Part of a small language model's weights.
Size: 18 layers, 5 heads of 32.
Architecture: learned positions, biases on query, key and value.
Training: a variant of SOAP for these matrices, 156M tokens.
Each number is 200 + 30 x the weight over its row's rms, rounded and kept within 0 to 999. Layers, rows and columns count from 0. The size before them is the row's rms in percent of the matrix's.

# down: layer 5 MLP down (transposed), 640x160, rms 0.0666, rows 15-36, columns 0-159
# up: layer 5 MLP up, 640x160, rms 0.0662, rows 16-36, columns 0-159
down15,095,156,169,200,233,246,223,208,163,158,139,207,207,260,185,206,143,149,225,140,194,187,191,220,150,195,192,169,206,229,174,225,158,245,220,219,187,229,228,259,248,238,192,188,129,208,166,214,165,176,218,196,191,132,187,220,225,200,205,184,213,272,206,253,157,221,201,184,197,184,175,159,161,225,208,239,219,199,254,189,190,112,191,173,183,213,236,192,221,195,220,191,179,203,156,174,222,195,219,231,188,236,241,161,215,238,251,208,215,204,231,146,188,207,172,203,204,205,191,174,209,184,198,172,175,170,235,167,159,233,228,174,180,170,209,182,225,165,155,220,176,185,177,223,178,173,167,194,230,169,172,164,232,167,182,215,183,222,251,202,223
up16,088,195,209,158,198,160,165,194,218,246,187,208,303,192,163,201,181,233,179,149,245,164,187,207,210,182,182,198,215,234,180,223,151,137,231,191,238,205,172,253,201,189,144,271,208,175,166,209,183,191,204,269,193,190,184,197,129,221,204,189,126,207,195,210,188,218,223,253,224,235,214,163,201,231,203,238,212,244,222,207,217,217,164,179,218,236,184,207,177,248,221,196,208,188,205,214,215,237,193,185,167,202,179,177,216,154,170,216,200,232,202,183,192,212,142,233,148,212,193,265,221,219,200,236,199,235,223,197,238,175,239,220,206,216,224,205,202,200,199,188,190,225,172,177,202,210,179,154,200,198,168,163,203,148,226,182,179,238,105,152,202
down16,092,217,205,215,219,212,172,155,174,222,183,218,148,172,161,214,205,196,188,198,214,201,192,207,163,212,194,248,204,174,209,211,220,215,218,163,136,161,179,203,206,211,192,175,228,210,225,188,215,230,182,191,204,188,239,264,220,246,267,249,237,211,173,188,210,195,102,140,202,145,236,224,163,249,157,140,198,206,197,226,167,232,226,217,196,238,223,263,167,198,198,217,170,204,227,174,265,174,221,186,200,193,209,243,221,194,202,214,177,180,215,209,208,169,211,215,241,202,167,177,213,221,243,202,208,153,255,241,199,183,196,227,245,220,129,133,195,214,174,190,202,179,102,228,237,200,179,196,222,231,172,232,200,232,179,181,179,205,196,162,202
up17,089,199,176,189,235,173,193,209,161,237,229,239,182,209,167,256,204,172,176,161,215,170,139,174,246,173,145,179,156,200,221,215,161,207,137,209,227,201,252,210,189,223,149,186,188,204,217,239,234,191,223,232,166,154,210,201,244,190,203,212,189,190,205,195,214,169,242,237,155,194,167,225,193,215,265,188,155,182,193,261,201,270,224,177,197,213,184,237,194,248,168,159,262,248,186,194,190,201,231,192,199,221,198,202,206,276,240,200,226,221,205,245,199,174,257,193,201,189,251,219,171,164,224,169,139,186,218,214,180,136,191,199,195,192,260,241,189,198,188,218,197,202,184,197,175,164,227,232,223,218,202,201,160,209,215,196,217,208,158,136,156
down17,093,171,200,231,203,238,182,193,172,179,194,145,168,178,210,235,246,219,168,243,225,166,241,156,216,205,230,240,208,195,236,210,238,245,181,189,255,260,179,252,223,203,227,176,201,218,244,206,245,197,187,255,227,215,247,257,226,215,214,184,184,182,227,167,209,237,202,199,205,212,186,224,214,210,264,188,239,193,208,226,124,183,201,222,179,220,136,254,221,224,217,244,177,205,216,181,201,208,185,229,222,208,197,220,207,132,153,214,227,242,188,188,189,187,198,202,164,196,186,180,215,293,163,233,214,210,210,229,174,197,199,184,208,244,194,232,202,233,193,233,160,223,275,155,175,190,202,168,276,227,219,246,185,192,184,193,208,197,205,228,247
up18,103,210,260,175,231,202,191,183,189,219,175,195,191,238,237,180,231,247,174,204,158,198,234,222,165,230,167,170,246,225,153,224,234,170,207,193,207,182,211,216,231,192,181,212,230,232,213,163,183,186,200,200,190,208,245,228,199,221,171,182,154,146,266,182,193,139,149,232,153,137,218,174,189,181,184,179,248,198,186,159,214,199,225,239,207,164,144,227,199,199,195,202,204,182,204,185,232,228,218,188,178,216,163,232,197,233,126,214,171,161,184,176,221,187,254,220,256,216,236,239,165,222,186,183,237,227,244,204,220,194,224,251,244,189,164,210,188,219,234,194,234,253,214,228,274,219,208,135,183,166,216,165,171,210,172,244,173,246,183,229,199
down18,096,171,187,170,216,191,216,175,253,200,195,238,173,235,203,202,158,175,241,185,186,188,201,261,172,255,230,182,197,182,192,230,215,184,181,217,194,186,224,221,190,199,243,225,199,197,231,197,251,191,220,183,193,183,162,155,190,230,194,192,138,230,215,239,165,167,225,141,243,262,160,202,198,153,233,246,215,198,185,217,218,180,186,228,182,175,284,208,166,243,197,270,182,170,203,189,224,136,160,203,207,232,211,220,176,131,217,187,189,214,195,210,224,191,138,251,195,238,238,236,200,197,188,183,192,206,181,223,193,242,227,138,178,223,191,158,161,233,232,243,279,194,184,204,177,190,192,218,269,214,188,206,188,200,226,185,208,204,200,134,224
up19,100,221,214,198,235,204,187,216,191,197,212,185,223,214,203,172,220,174,190,209,153,157,224,245,194,180,168,201,224,279,204,204,139,200,231,255,211,186,171,194,236,205,233,193,157,246,186,236,159,170,183,172,205,180,143,205,149,170,190,191,226,224,191,170,227,193,220,188,214,209,227,212,251,208,191,217,203,158,200,200,226,143,180,208,192,200,182,177,231,187,174,148,147,202,219,253,235,195,226,198,231,203,272,189,232,238,223,184,245,175,170,220,212,167,204,190,116,228,178,188,189,176,263,188,213,185,231,238,217,194,177,222,158,187,212,221,166,187,232,207,210,276,233,185,250,154,168,266,204,164,180,245,173,146,260,186,157,199,172,186,193
down19,093,191,210,168,148,178,168,167,194,220,157,184,221,208,234,201,190,181,186,215,171,194,179,204,202,205,243,193,179,226,159,218,208,240,216,189,250,191,224,220,194,169,232,197,197,185,225,231,197,206,171,179,199,245,217,191,225,209,189,209,225,159,187,197,213,162,223,195,237,192,210,177,182,265,236,215,262,189,281,229,195,198,259,259,276,192,239,181,205,178,172,147,228,227,171,247,211,171,221,257,244,206,159,168,187,168,234,178,231,218,230,206,189,231,188,159,207,217,208,166,214,208,231,203,217,167,160,169,190,154,220,219,198,194,267,246,231,207,167,250,213,174,154,194,182,258,246,222,175,244,210,241,279,177,210,175,233,220,152,196,234
up20,107,215,205,211,183,203,234,192,200,204,216,241,185,194,183,183,194,211,221,229,229,201,177,176,186,221,182,224,191,224,219,178,283,182,199,265,188,204,188,161,191,206,242,197,253,218,195,199,189,232,195,174,154,203,211,231,187,160,156,196,217,195,219,237,167,213,195,190,191,227,191,187,243,142,204,256,214,250,208,199,185,199,206,234,189,159,140,210,253,265,186,203,173,171,131,193,171,216,235,290,199,224,188,213,227,148,159,143,234,165,204,179,153,165,243,207,171,186,233,181,151,163,194,220,191,191,198,197,261,200,208,199,194,184,187,185,213,162,248,172,231,170,162,225,189,172,161,287,189,253,153,241,158,208,236,196,170,183,212,200,190
down20,104,186,185,217,146,141,225,213,185,241,179,186,174,183,213,149,194,152,224,232,225,221,189,192,161,190,201,142,192,210,184,177,248,191,197,193,218,228,183,169,239,161,180,161,168,204,176,203,170,238,198,213,202,184,178,184,219,221,172,205,249,174,241,175,245,197,248,137,189,196,267,174,183,183,161,192,189,170,181,179,235,232,265,239,230,203,192,220,228,222,161,189,173,135,177,233,192,178,198,232,204,210,215,213,221,175,239,159,184,169,242,132,239,223,154,158,256,188,214,205,219,235,194,213,183,223,160,186,244,228,174,200,201,213,223,223,211,236,237,242,238,182,195,168,223,212,235,253,174,270,217,211,202,221,146,181,140,166,169,216,211
up21,079,163,169,172,239,135,248,176,176,175,265,239,172,241,151,179,206,185,194,234,230,174,207,172,188,169,146,223,217,169,210,204,210,191,252,182,216,224,197,209,155,169,200,193,243,185,191,227,205,166,176,214,126,186,264,219,199,204,166,207,228,227,200,211,153,229,180,226,204,192,195,167,203,221,147,249,208,129,215,227,171,223,204,184,149,192,238,222,206,148,174,189,249,191,218,186,240,217,136,245,184,195,182,199,165,143,156,219,175,212,233,227,220,178,208,203,124,226,202,198,266,166,221,204,211,175,236,187,173,206,195,228,185,231,164,213,180,220,221,168,248,200,178,221,195,196,222,230,188,220,227,177,231,160,186,192,252,213,244,190,171
down21,085,232,237,215,177,153,172,136,135,153,208,200,208,170,235,201,189,271,246,191,208,173,261,196,202,166,167,208,238,226,234,242,197,272,223,215,177,198,214,247,155,245,226,187,243,225,200,200,208,168,184,234,176,152,201,227,233,207,170,209,209,261,155,207,125,249,231,202,195,194,185,226,226,212,198,231,267,216,167,239,185,185,216,204,183,208,195,194,154,247,223,152,173,137,211,241,172,217,214,194,215,181,172,132,140,215,204,169,164,212,235,190,220,201,231,230,237,182,221,211,191,176,207,227,166,187,139,183,205,233,189,214,211,162,167,192,185,205,232,194,214,192,190,206,255,216,244,213,197,194,207,189,181,195,191,203,243,239,197,191,197
up22,099,143,232,175,213,134,219,193,164,241,182,176,202,192,164,166,287,218,164,150,237,182,220,202,237,193,128,219,224,246,204,249,200,186,195,186,153,239,138,218,194,206,203,179,170,208,251,191,215,221,207,226,171,218,234,156,204,221,196,228,137,185,211,146,170,185,225,264,202,249,241,198,193,200,174,195,204,207,177,195,181,196,153,255,177,198,182,206,260,180,233,224,197,195,190,248,215,253,207,197,235,212,197,185,188,192,193,226,214,176,152,182,192,196,210,227,182,240,143,228,191,152,235,239,186,156,192,227,218,185,193,242,231,178,197,148,206,207,197,198,261,200,190,242,211,165,179,193,180,194,126,205,221,215,163,173,163,175,175,212,192
down22,100,195,194,189,179,282,217,239,185,213,150,221,215,196,221,195,162,173,199,251,229,201,191,218,136,263,140,253,215,216,149,202,196,202,169,164,171,172,183,225,220,202,218,181,247,132,174,183,190,175,229,186,231,223,168,162,218,166,235,165,220,179,200,197,226,192,189,220,194,221,185,171,238,216,206,225,231,230,226,161,180,169,173,192,224,221,164,219,136,219,205,133,155,186,167,195,219,151,169,198,211,190,207,205,233,230,181,158,234,182,216,240,195,180,217,206,200,135,200,222,194,238,215,194,178,223,234,178,176,210,223,159,175,171,167,214,241,193,151,220,195,140,152,193,207,208,175,193,186,149,185,159,272,185,245,239,187,173,146,220,219
up23,102,212,190,148,184,215,166,129,217,277,237,207,195,200,222,176,181,193,176,178,231,222,140,193,208,216,207,207,218,193,194,199,234,209,219,179,206,204,212,209,176,220,262,134,195,207,221,244,181,198,190,180,219,244,223,158,207,185,182,207,170,227,142,200,171,204,238,215,240,177,219,186,186,261,175,219,187,194,174,125,238,174,206,201,188,155,203,160,180,237,188,192,200,217,188,229,218,212,192,203,262,192,230,209,278,173,201,255,196,247,186,224,174,112,243,192,221,165,204,221,231,204,191,170,224,193,223,188,233,210,215,218,184,215,218,169,196,198,203,237,200,203,229,199,242,208,202,141,149,183,185,210,220,230,270,168,134,269,246,206,227
down23,096,193,227,221,208,255,211,239,168,187,186,249,201,242,152,228,111,198,265,226,224,229,245,186,174,238,228,207,244,263,233,221,170,191,185,152,194,163,161,252,195,175,176,260,195,183,181,238,228,176,183,201,179,193,212,163,232,198,197,168,218,184,209,153,160,243,182,257,169,239,179,210,189,172,257,197,210,198,219,164,197,218,217,236,169,226,186,208,174,186,236,215,143,171,192,224,205,192,209,209,166,182,150,191,186,288,236,163,179,250,198,190,156,237,207,151,186,174,144,160,186,215,224,236,174,221,197,170,177,202,249,192,189,213,193,154,217,184,217,169,198,210,187,176,157,199,213,189,204,182,182,192,179,219,158,232,218,153,203,210,189
up24,105,221,215,250,168,216,217,175,147,261,158,140,228,221,219,226,198,190,183,192,160,242,190,210,234,252,210,142,199,196,178,174,206,166,238,221,217,179,190,213,174,236,176,191,233,214,176,247,153,213,199,158,161,234,194,210,159,205,151,182,144,194,246,218,169,173,248,165,247,174,186,140,209,200,203,236,212,146,223,217,171,214,195,192,196,173,234,223,199,151,206,207,204,184,146,199,262,222,165,245,149,202,222,161,180,175,167,216,196,231,165,191,152,228,179,186,233,217,189,234,196,188,177,242,193,220,254,134,205,203,210,179,230,167,212,193,210,163,240,169,204,189,184,224,203,168,182,274,172,170,195,156,206,183,175,179,243,207,201,212,148
down24,104,253,182,221,229,237,218,198,145,162,244,233,235,256,207,226,217,190,243,251,205,136,219,172,173,179,201,161,125,177,189,219,249,202,163,221,208,196,216,174,249,203,193,246,204,209,202,219,190,186,172,179,182,230,201,241,195,198,244,181,225,199,180,194,143,185,210,216,218,179,181,169,165,187,215,210,249,182,225,255,201,194,201,173,200,229,163,205,216,170,194,178,211,248,195,170,200,232,196,216,227,183,201,187,178,160,246,178,204,201,198,143,204,184,182,271,182,227,155,226,160,197,215,134,195,183,184,168,188,252,194,192,212,171,266,156,187,185,216,241,204,187,190,177,243,178,180,192,280,143,193,192,178,279,239,190,179,237,218,197,246
up25,102,177,198,191,228,190,206,197,207,160,223,226,182,171,205,150,202,201,222,189,164,233,157,214,213,162,172,215,268,196,189,256,216,197,206,191,169,226,218,155,172,222,192,194,152,211,226,191,223,210,240,127,142,187,217,192,206,191,237,199,95,189,258,225,205,177,248,231,196,221,201,176,224,278,239,150,169,183,160,182,181,214,230,219,198,212,237,266,217,208,224,183,179,145,173,204,172,213,208,183,254,215,174,232,195,215,234,189,216,221,123,232,146,186,203,244,185,162,182,214,231,199,227,209,246,200,191,187,192,194,204,188,207,205,182,175,209,204,236,170,174,198,184,208,201,178,227,126,209,208,236,181,149,196,221,234,209,208,115,188,194
down25,105,194,203,241,214,173,171,195,208,178,234,250,189,233,208,181,218,200,212,220,189,238,213,236,264,201,192,165,143,211,198,218,190,184,163,239,239,200,163,229,191,203,172,175,194,228,161,178,203,209,225,185,163,161,231,163,172,251,180,185,173,223,183,166,226,219,187,219,243,190,223,206,160,226,193,221,164,207,150,191,210,221,231,186,209,220,194,240,168,194,179,215,195,236,208,216,238,211,248,199,159,213,244,203,207,271,230,267,197,146,209,225,207,234,213,156,202,158,178,248,214,221,156,199,209,208,126,170,190,269,227,224,217,184,183,246,177,207,216,190,261,160,213,202,254,271,189,234,225,193,115,187,184,197,209,239,231,158,146,219,192
up26,095,178,168,177,206,181,232,244,180,213,224,185,160,207,241,227,152,174,207,261,173,161,261,201,203,159,151,228,205,168,252,218,148,176,209,164,171,222,162,191,191,214,172,197,205,129,242,158,152,186,152,283,195,232,192,174,159,248,242,162,219,183,195,192,236,205,221,203,177,215,213,174,213,217,212,234,201,243,207,209,208,193,180,237,250,244,257,159,256,200,237,196,189,169,147,203,248,196,214,225,217,220,191,200,201,135,255,234,207,176,232,217,206,212,176,188,183,203,172,164,257,190,251,225,205,192,191,241,214,203,235,219,196,152,212,226,179,193,228,211,163,213,207,183,204,200,187,239,230,214,231,186,231,191,144,166,219,187,176,222,169
down26,103,213,224,282,170,217,159,154,182,185,224,199,238,217,207,177,199,194,280,234,233,245,183,229,241,190,214,177,210,266,185,143,200,241,185,199,195,216,186,203,198,191,135,173,173,205,169,169,281,213,195,214,173,235,209,186,199,164,238,232,156,176,181,210,208,234,231,195,174,183,183,151,215,190,207,134,222,167,259,166,169,180,163,250,190,187,180,209,175,167,217,195,217,218,187,166,218,174,219,200,166,192,220,191,199,208,230,269,199,224,182,163,260,214,190,202,135,200,189,180,169,194,146,198,183,215,256,262,181,261,204,223,193,191,223,197,157,220,224,205,192,180,216,227,215,184,216,206,204,210,232,230,179,232,212,249,254,164,190,183,168
up27,095,238,207,148,221,188,147,248,235,169,223,193,166,255,213,243,194,164,226,205,241,196,225,257,146,166,160,203,211,220,281,186,194,134,210,173,219,215,206,203,173,202,210,212,224,185,215,203,219,215,240,217,161,188,212,212,127,246,161,214,206,168,163,233,160,226,192,258,237,183,203,201,207,214,169,239,171,236,215,206,233,197,236,259,199,205,190,245,229,198,246,254,166,209,214,258,215,188,178,235,177,221,182,171,159,254,226,249,204,195,210,163,175,146,181,185,182,228,193,225,201,206,207,213,185,247,158,221,168,221,196,239,226,242,199,186,178,155,207,196,203,165,211,203,233,214,140,256,219,235,222,178,206,156,213,218,217,199,240,200,186
down27,101,168,208,230,204,217,164,223,224,191,253,215,187,125,236,221,217,228,166,173,179,212,242,213,234,195,190,207,255,180,175,205,149,173,202,141,197,155,266,201,161,206,250,221,203,160,208,217,200,200,162,204,139,228,187,178,221,227,173,175,204,236,166,193,190,184,206,231,235,150,166,214,224,149,244,204,236,212,243,212,236,198,222,217,236,188,247,219,235,215,162,198,176,211,191,184,200,182,227,169,153,248,213,181,183,210,182,146,147,150,193,179,176,139,227,216,213,246,173,181,251,212,181,155,191,207,239,171,216,176,180,157,209,156,183,231,204,177,224,192,183,150,220,193,127,216,222,213,204,240,196,201,205,218,147,187,228,239,258,191,230
up28,110,170,187,182,237,212,184,239,196,198,189,202,180,162,237,227,162,211,219,194,180,190,213,184,143,192,150,160,199,214,165,178,218,171,223,154,257,170,193,251,247,213,128,188,159,224,208,254,184,230,152,185,191,222,176,171,207,187,218,196,242,230,194,181,254,135,197,191,166,205,169,185,225,180,158,240,186,211,280,230,156,168,201,162,208,252,141,174,208,221,212,171,240,195,217,136,166,203,184,255,221,210,157,211,197,189,214,217,171,204,213,142,152,171,207,207,227,229,199,235,169,210,230,192,182,196,216,171,244,216,185,222,176,235,162,215,221,208,214,207,185,202,200,239,259,213,252,252,176,188,173,175,257,192,191,193,167,247,229,178,193
down28,104,181,164,222,222,227,166,217,213,164,247,180,215,197,205,207,225,178,208,208,253,229,183,198,210,253,207,130,234,197,183,186,143,222,171,255,159,177,135,201,223,172,238,262,205,251,178,214,206,238,205,216,184,222,177,217,151,169,195,193,209,263,215,177,228,161,235,189,232,191,192,242,209,187,253,205,183,158,204,234,200,162,185,204,186,238,152,191,148,174,180,204,239,235,205,183,168,217,209,254,176,172,230,177,202,191,217,218,252,198,187,181,185,187,183,272,221,167,170,237,248,251,196,181,146,154,204,227,147,184,215,176,142,200,201,180,182,221,180,223,193,205,214,185,262,214,168,219,180,214,210,173,169,210,264,211,242,195,235,158,172
up29,120,207,220,248,173,161,226,171,245,229,241,217,178,189,202,204,230,222,195,168,234,181,192,199,203,249,233,199,214,207,167,207,200,217,181,263,236,190,200,154,134,251,167,194,188,191,221,262,193,213,180,214,165,195,255,175,181,186,253,202,169,173,179,204,181,260,208,227,163,191,181,182,181,202,157,198,224,206,218,207,203,190,222,176,166,120,227,194,199,170,154,226,236,203,177,190,204,229,190,152,214,181,182,222,197,180,182,200,199,214,214,182,220,212,165,214,260,231,189,197,168,206,226,192,193,216,185,214,204,159,216,212,220,151,230,155,190,158,205,301,161,203,218,177,198,168,170,260,233,128,156,194,160,128,194,172,156,225,245,190,252
down29,113,180,282,173,210,196,224,144,213,185,221,212,204,270,230,195,187,190,194,219,243,214,217,271,171,169,146,197,208,211,184,230,232,179,238,259,205,174,275,208,209,194,252,211,170,210,169,185,177,163,229,205,188,157,157,175,206,197,225,244,186,201,206,211,222,169,213,184,198,200,207,226,243,209,181,189,201,152,200,243,237,184,212,196,259,203,231,149,192,213,268,197,161,192,209,183,224,192,238,182,215,176,158,198,183,167,220,224,229,195,160,187,220,190,226,214,190,196,235,243,205,268,216,144,196,203,181,191,233,251,140,220,199,199,202,220,257,214,171,230,173,196,167,245,205,184,157,171,160,163,211,241,156,169,227,171,139,203,247,214,206
up30,102,195,247,190,146,217,197,192,204,238,248,210,219,233,178,209,210,170,166,94,214,197,219,208,209,187,199,196,263,216,186,201,232,195,204,223,241,150,219,197,181,151,181,209,174,199,155,180,208,204,164,189,152,215,215,199,245,229,165,171,200,183,208,226,211,200,243,191,239,214,159,183,184,258,191,190,208,179,179,228,208,188,205,232,159,137,176,181,212,119,129,211,229,182,222,236,197,200,208,223,242,146,190,230,240,247,169,187,194,150,195,251,187,178,208,244,177,270,187,217,184,218,194,185,266,205,172,185,212,174,235,214,190,202,192,248,177,154,185,160,200,198,269,206,243,204,193,176,225,192,175,213,211,145,186,215,198,167,206,143,196
down30,107,232,231,238,191,203,199,185,211,186,223,209,181,242,146,235,216,205,184,144,242,227,257,212,190,179,188,258,187,212,223,190,219,158,184,168,221,153,210,188,205,171,176,219,194,247,190,163,175,154,186,226,178,236,212,212,203,222,168,182,213,179,190,153,190,190,191,205,203,237,222,185,145,202,238,202,246,223,258,246,193,238,218,184,256,195,207,192,187,226,193,194,235,223,231,220,186,266,191,273,181,186,169,243,204,230,208,201,188,181,166,256,178,146,200,264,163,227,192,183,182,156,169,161,210,169,178,191,193,247,235,275,229,193,247,166,209,271,179,152,204,184,221,224,235,232,257,171,249,213,204,187,166,240,162,205,207,202,192,222,201
up31,093,228,263,160,272,190,202,189,191,200,166,199,182,255,219,213,205,155,213,178,166,175,250,122,196,186,193,196,205,217,154,236,140,180,188,146,196,180,228,196,188,177,165,188,157,187,261,198,201,174,162,214,226,168,254,226,227,239,162,159,265,226,139,159,242,182,220,205,206,208,181,173,239,208,238,240,245,211,225,218,200,196,225,165,150,164,208,180,255,216,234,244,201,161,184,231,161,199,207,211,201,166,230,223,162,247,194,163,177,187,191,184,229,179,210,227,191,196,213,232,167,213,255,185,174,112,202,221,223,212,212,172,207,190,176,180,225,225,156,231,228,200,189,225,211,169,229,250,197,217,187,183,216,192,197,204,189,192,193,216,249
down31,101,312,144,204,217,205,201,174,210,232,196,239,201,151,192,196,184,205,185,252,182,189,227,215,155,171,235,228,193,255,206,166,201,251,165,149,168,237,227,144,272,221,202,166,242,209,220,196,205,253,250,207,149,175,194,166,224,209,199,181,207,211,180,186,207,153,171,212,241,196,138,216,190,221,235,244,119,194,156,192,182,205,229,180,153,248,197,204,239,147,184,218,222,253,177,180,207,182,264,202,233,204,226,193,128,185,183,195,209,206,206,222,223,223,200,162,197,197,217,197,185,179,191,194,206,245,243,216,229,219,199,216,214,205,138,192,175,228,215,160,189,216,220,191,189,220,175,207,217,175,206,208,186,157,148,191,192,213,224,180,180
up32,093,217,204,195,230,191,186,199,221,174,231,208,219,183,199,171,213,213,195,245,198,256,208,194,212,146,216,199,152,186,130,124,250,159,221,201,171,206,188,199,161,214,206,140,206,216,246,164,221,137,234,207,213,233,207,226,220,184,154,202,177,189,244,203,220,235,205,245,219,176,200,162,246,140,176,223,139,209,241,138,189,197,216,206,208,196,216,225,238,250,194,193,158,190,203,216,135,167,143,175,198,223,214,163,181,238,208,225,183,153,210,234,236,137,183,214,197,162,278,229,206,210,192,218,165,238,210,212,194,257,174,177,217,221,164,195,148,198,223,203,189,164,201,218,254,162,197,215,190,171,235,193,226,220,213,150,234,212,204,183,225
down32,098,188,189,208,273,197,212,175,229,184,209,231,186,197,185,250,135,235,254,203,205,234,181,247,184,158,210,216,142,268,199,237,189,220,212,200,250,189,195,179,198,199,150,209,173,231,197,196,179,194,182,217,160,194,188,249,224,192,232,151,187,164,226,223,233,233,147,208,143,147,135,219,224,208,190,236,170,208,202,198,177,179,111,139,197,198,200,185,267,189,237,183,207,230,244,210,169,197,233,158,182,155,163,240,245,179,209,175,259,120,207,219,185,151,177,183,211,218,177,200,226,211,221,232,199,211,197,257,187,189,149,201,172,217,210,187,232,173,227,188,220,193,226,199,181,199,233,211,221,189,198,191,204,199,237,195,227,184,227,160,185
up33,090,230,216,201,271,205,206,212,201,210,222,187,158,219,218,161,197,181,185,134,133,209,254,218,216,192,222,184,191,263,194,171,124,177,213,215,214,198,210,158,215,231,191,196,190,221,242,258,176,189,238,175,188,177,220,200,203,232,182,193,146,247,166,219,212,184,196,212,205,184,234,157,219,204,248,220,176,172,240,148,219,169,206,149,208,194,214,179,210,186,181,204,218,181,140,192,214,189,199,177,157,243,196,224,254,184,210,179,234,224,195,216,215,226,244,206,197,150,143,163,244,228,201,164,211,227,246,221,235,180,191,124,175,241,230,223,174,250,220,145,193,198,215,183,163,237,231,207,209,220,181,219,230,130,232,159,223,255,185,184,203
down33,093,170,155,220,184,212,185,173,225,164,210,182,198,194,125,222,219,162,169,213,231,188,172,201,146,208,167,171,243,217,204,162,220,274,201,228,183,186,146,219,217,224,165,175,209,136,215,214,192,194,133,202,251,235,156,231,139,218,191,195,212,177,248,216,215,244,214,211,148,191,206,254,220,220,203,197,228,222,180,178,172,159,180,180,190,173,264,190,223,197,191,189,238,211,227,204,233,216,141,243,225,209,247,204,169,225,218,266,170,198,233,190,162,144,184,182,217,167,220,223,158,194,234,214,245,209,186,188,215,160,226,218,210,176,192,175,238,213,204,221,176,253,205,172,226,154,193,180,167,205,187,224,176,211,204,237,145,123,189,222,216
up34,097,201,206,193,209,258,213,200,155,186,142,252,223,178,178,196,163,204,205,226,169,216,224,131,222,187,192,202,239,204,187,162,249,180,172,156,183,179,238,211,222,238,237,181,177,197,181,184,153,173,164,183,191,187,193,197,238,189,175,254,198,226,182,213,160,222,164,189,185,173,169,186,178,242,159,171,141,181,171,227,240,229,214,164,260,187,228,265,242,193,167,242,220,215,226,156,160,223,210,214,156,247,178,206,213,230,193,177,184,199,201,210,203,239,202,198,262,223,178,230,228,216,213,163,170,221,172,237,150,286,252,246,231,200,173,238,195,256,219,208,208,175,199,149,209,198,161,176,196,205,224,162,189,241,166,217,225,213,222,161,226
down34,096,239,227,225,186,150,189,202,226,247,232,125,158,208,234,195,216,240,224,209,222,188,196,233,186,185,224,203,230,208,207,205,183,135,157,207,177,226,203,202,193,194,232,165,175,244,171,255,122,177,210,167,197,202,179,228,182,134,186,159,186,166,185,231,170,202,247,197,139,174,173,216,217,163,201,212,228,193,247,225,159,206,269,207,222,206,121,226,169,172,194,150,211,177,228,209,215,174,211,249,235,179,152,214,186,208,187,200,209,165,196,178,204,198,168,241,239,199,175,184,212,194,205,174,172,226,183,192,264,154,161,200,220,188,142,181,248,163,201,229,266,233,178,220,167,154,231,211,238,197,217,224,212,217,226,161,203,226,208,209,173
up35,094,194,219,187,174,202,194,220,198,192,194,194,218,170,213,147,218,179,162,200,222,184,161,163,220,209,189,231,184,138,258,189,216,203,196,213,215,213,198,156,227,166,222,197,212,196,225,212,240,241,187,229,187,192,171,156,152,209,199,216,233,212,255,182,179,235,221,182,170,188,190,181,203,240,228,218,223,201,241,225,184,158,193,246,173,190,165,149,220,174,210,193,160,195,222,254,276,202,173,110,177,171,155,258,203,193,223,161,157,175,249,241,197,159,246,188,208,181,248,207,147,257,188,216,177,185,165,205,175,205,200,228,171,244,169,200,235,192,189,203,185,134,253,201,223,190,228,122,233,195,194,235,219,245,181,206,213,178,232,256,168
down35,100,195,189,261,176,209,167,224,210,247,244,206,196,183,275,182,205,186,201,242,181,196,238,207,177,225,209,239,249,221,118,230,137,231,221,199,193,200,240,185,195,218,176,202,248,227,149,235,145,212,248,232,211,227,205,234,210,176,211,221,192,255,189,207,219,176,151,194,213,184,220,228,143,184,199,218,238,198,191,171,215,212,204,164,192,174,201,211,207,199,192,171,228,176,216,170,223,219,212,252,152,207,251,163,207,177,218,202,197,205,186,227,200,227,192,215,214,193,170,177,141,172,232,172,240,279,244,168,221,204,224,268,227,193,249,218,236,216,239,222,225,231,224,214,186,199,175,185,156,166,218,156,170,155,170,152,157,166,156,230,203
up36,088,229,235,180,238,172,202,153,226,165,223,237,208,196,194,265,190,171,188,198,224,163,183,231,172,237,180,155,228,169,257,169,208,203,159,168,244,187,184,221,198,266,232,167,189,191,274,177,176,192,180,204,219,204,210,200,216,183,137,198,259,199,200,178,176,225,142,198,171,225,219,159,182,173,207,132,193,201,218,220,268,205,207,168,196,216,213,225,208,157,183,217,215,150,249,201,214,224,146,233,186,277,235,160,197,184,214,237,208,198,224,187,205,193,215,208,190,226,207,173,195,189,218,204,176,212,167,200,146,158,219,224,155,230,197,267,223,211,244,144,145,187,172,175,205,177,222,197,188,171,204,164,211,176,195,159,233,181,170,131,211
down36,085,170,212,231,201,240,237,214,192,186,235,165,176,209,222,239,229,242,176,231,171,211,224,190,195,223,220,178,184,236,81,184,210,164,254,136,212,228,164,231,135,257,233,247,193,154,223,191,196,232,232,181,166,171,211,167,165,211,195,199,227,186,189,232,161,213,177,200,209,199,234,244,256,174,194,166,184,210,227,175,200,138,237,213,216,178,165,231,180,211,221,141,205,235,252,209,215,189,225,174,172,224,180,194,216,174,218,183,163,164,161,240,215,239,240,172,185,220,195,193,174,183,226,234,179,193,165,218,200,133,199,206,255,198,265,159,203,175,211,261,171,160,204,211,187,213,198,201,224,238,195,202,198,200,188,204,202,173,185,246,211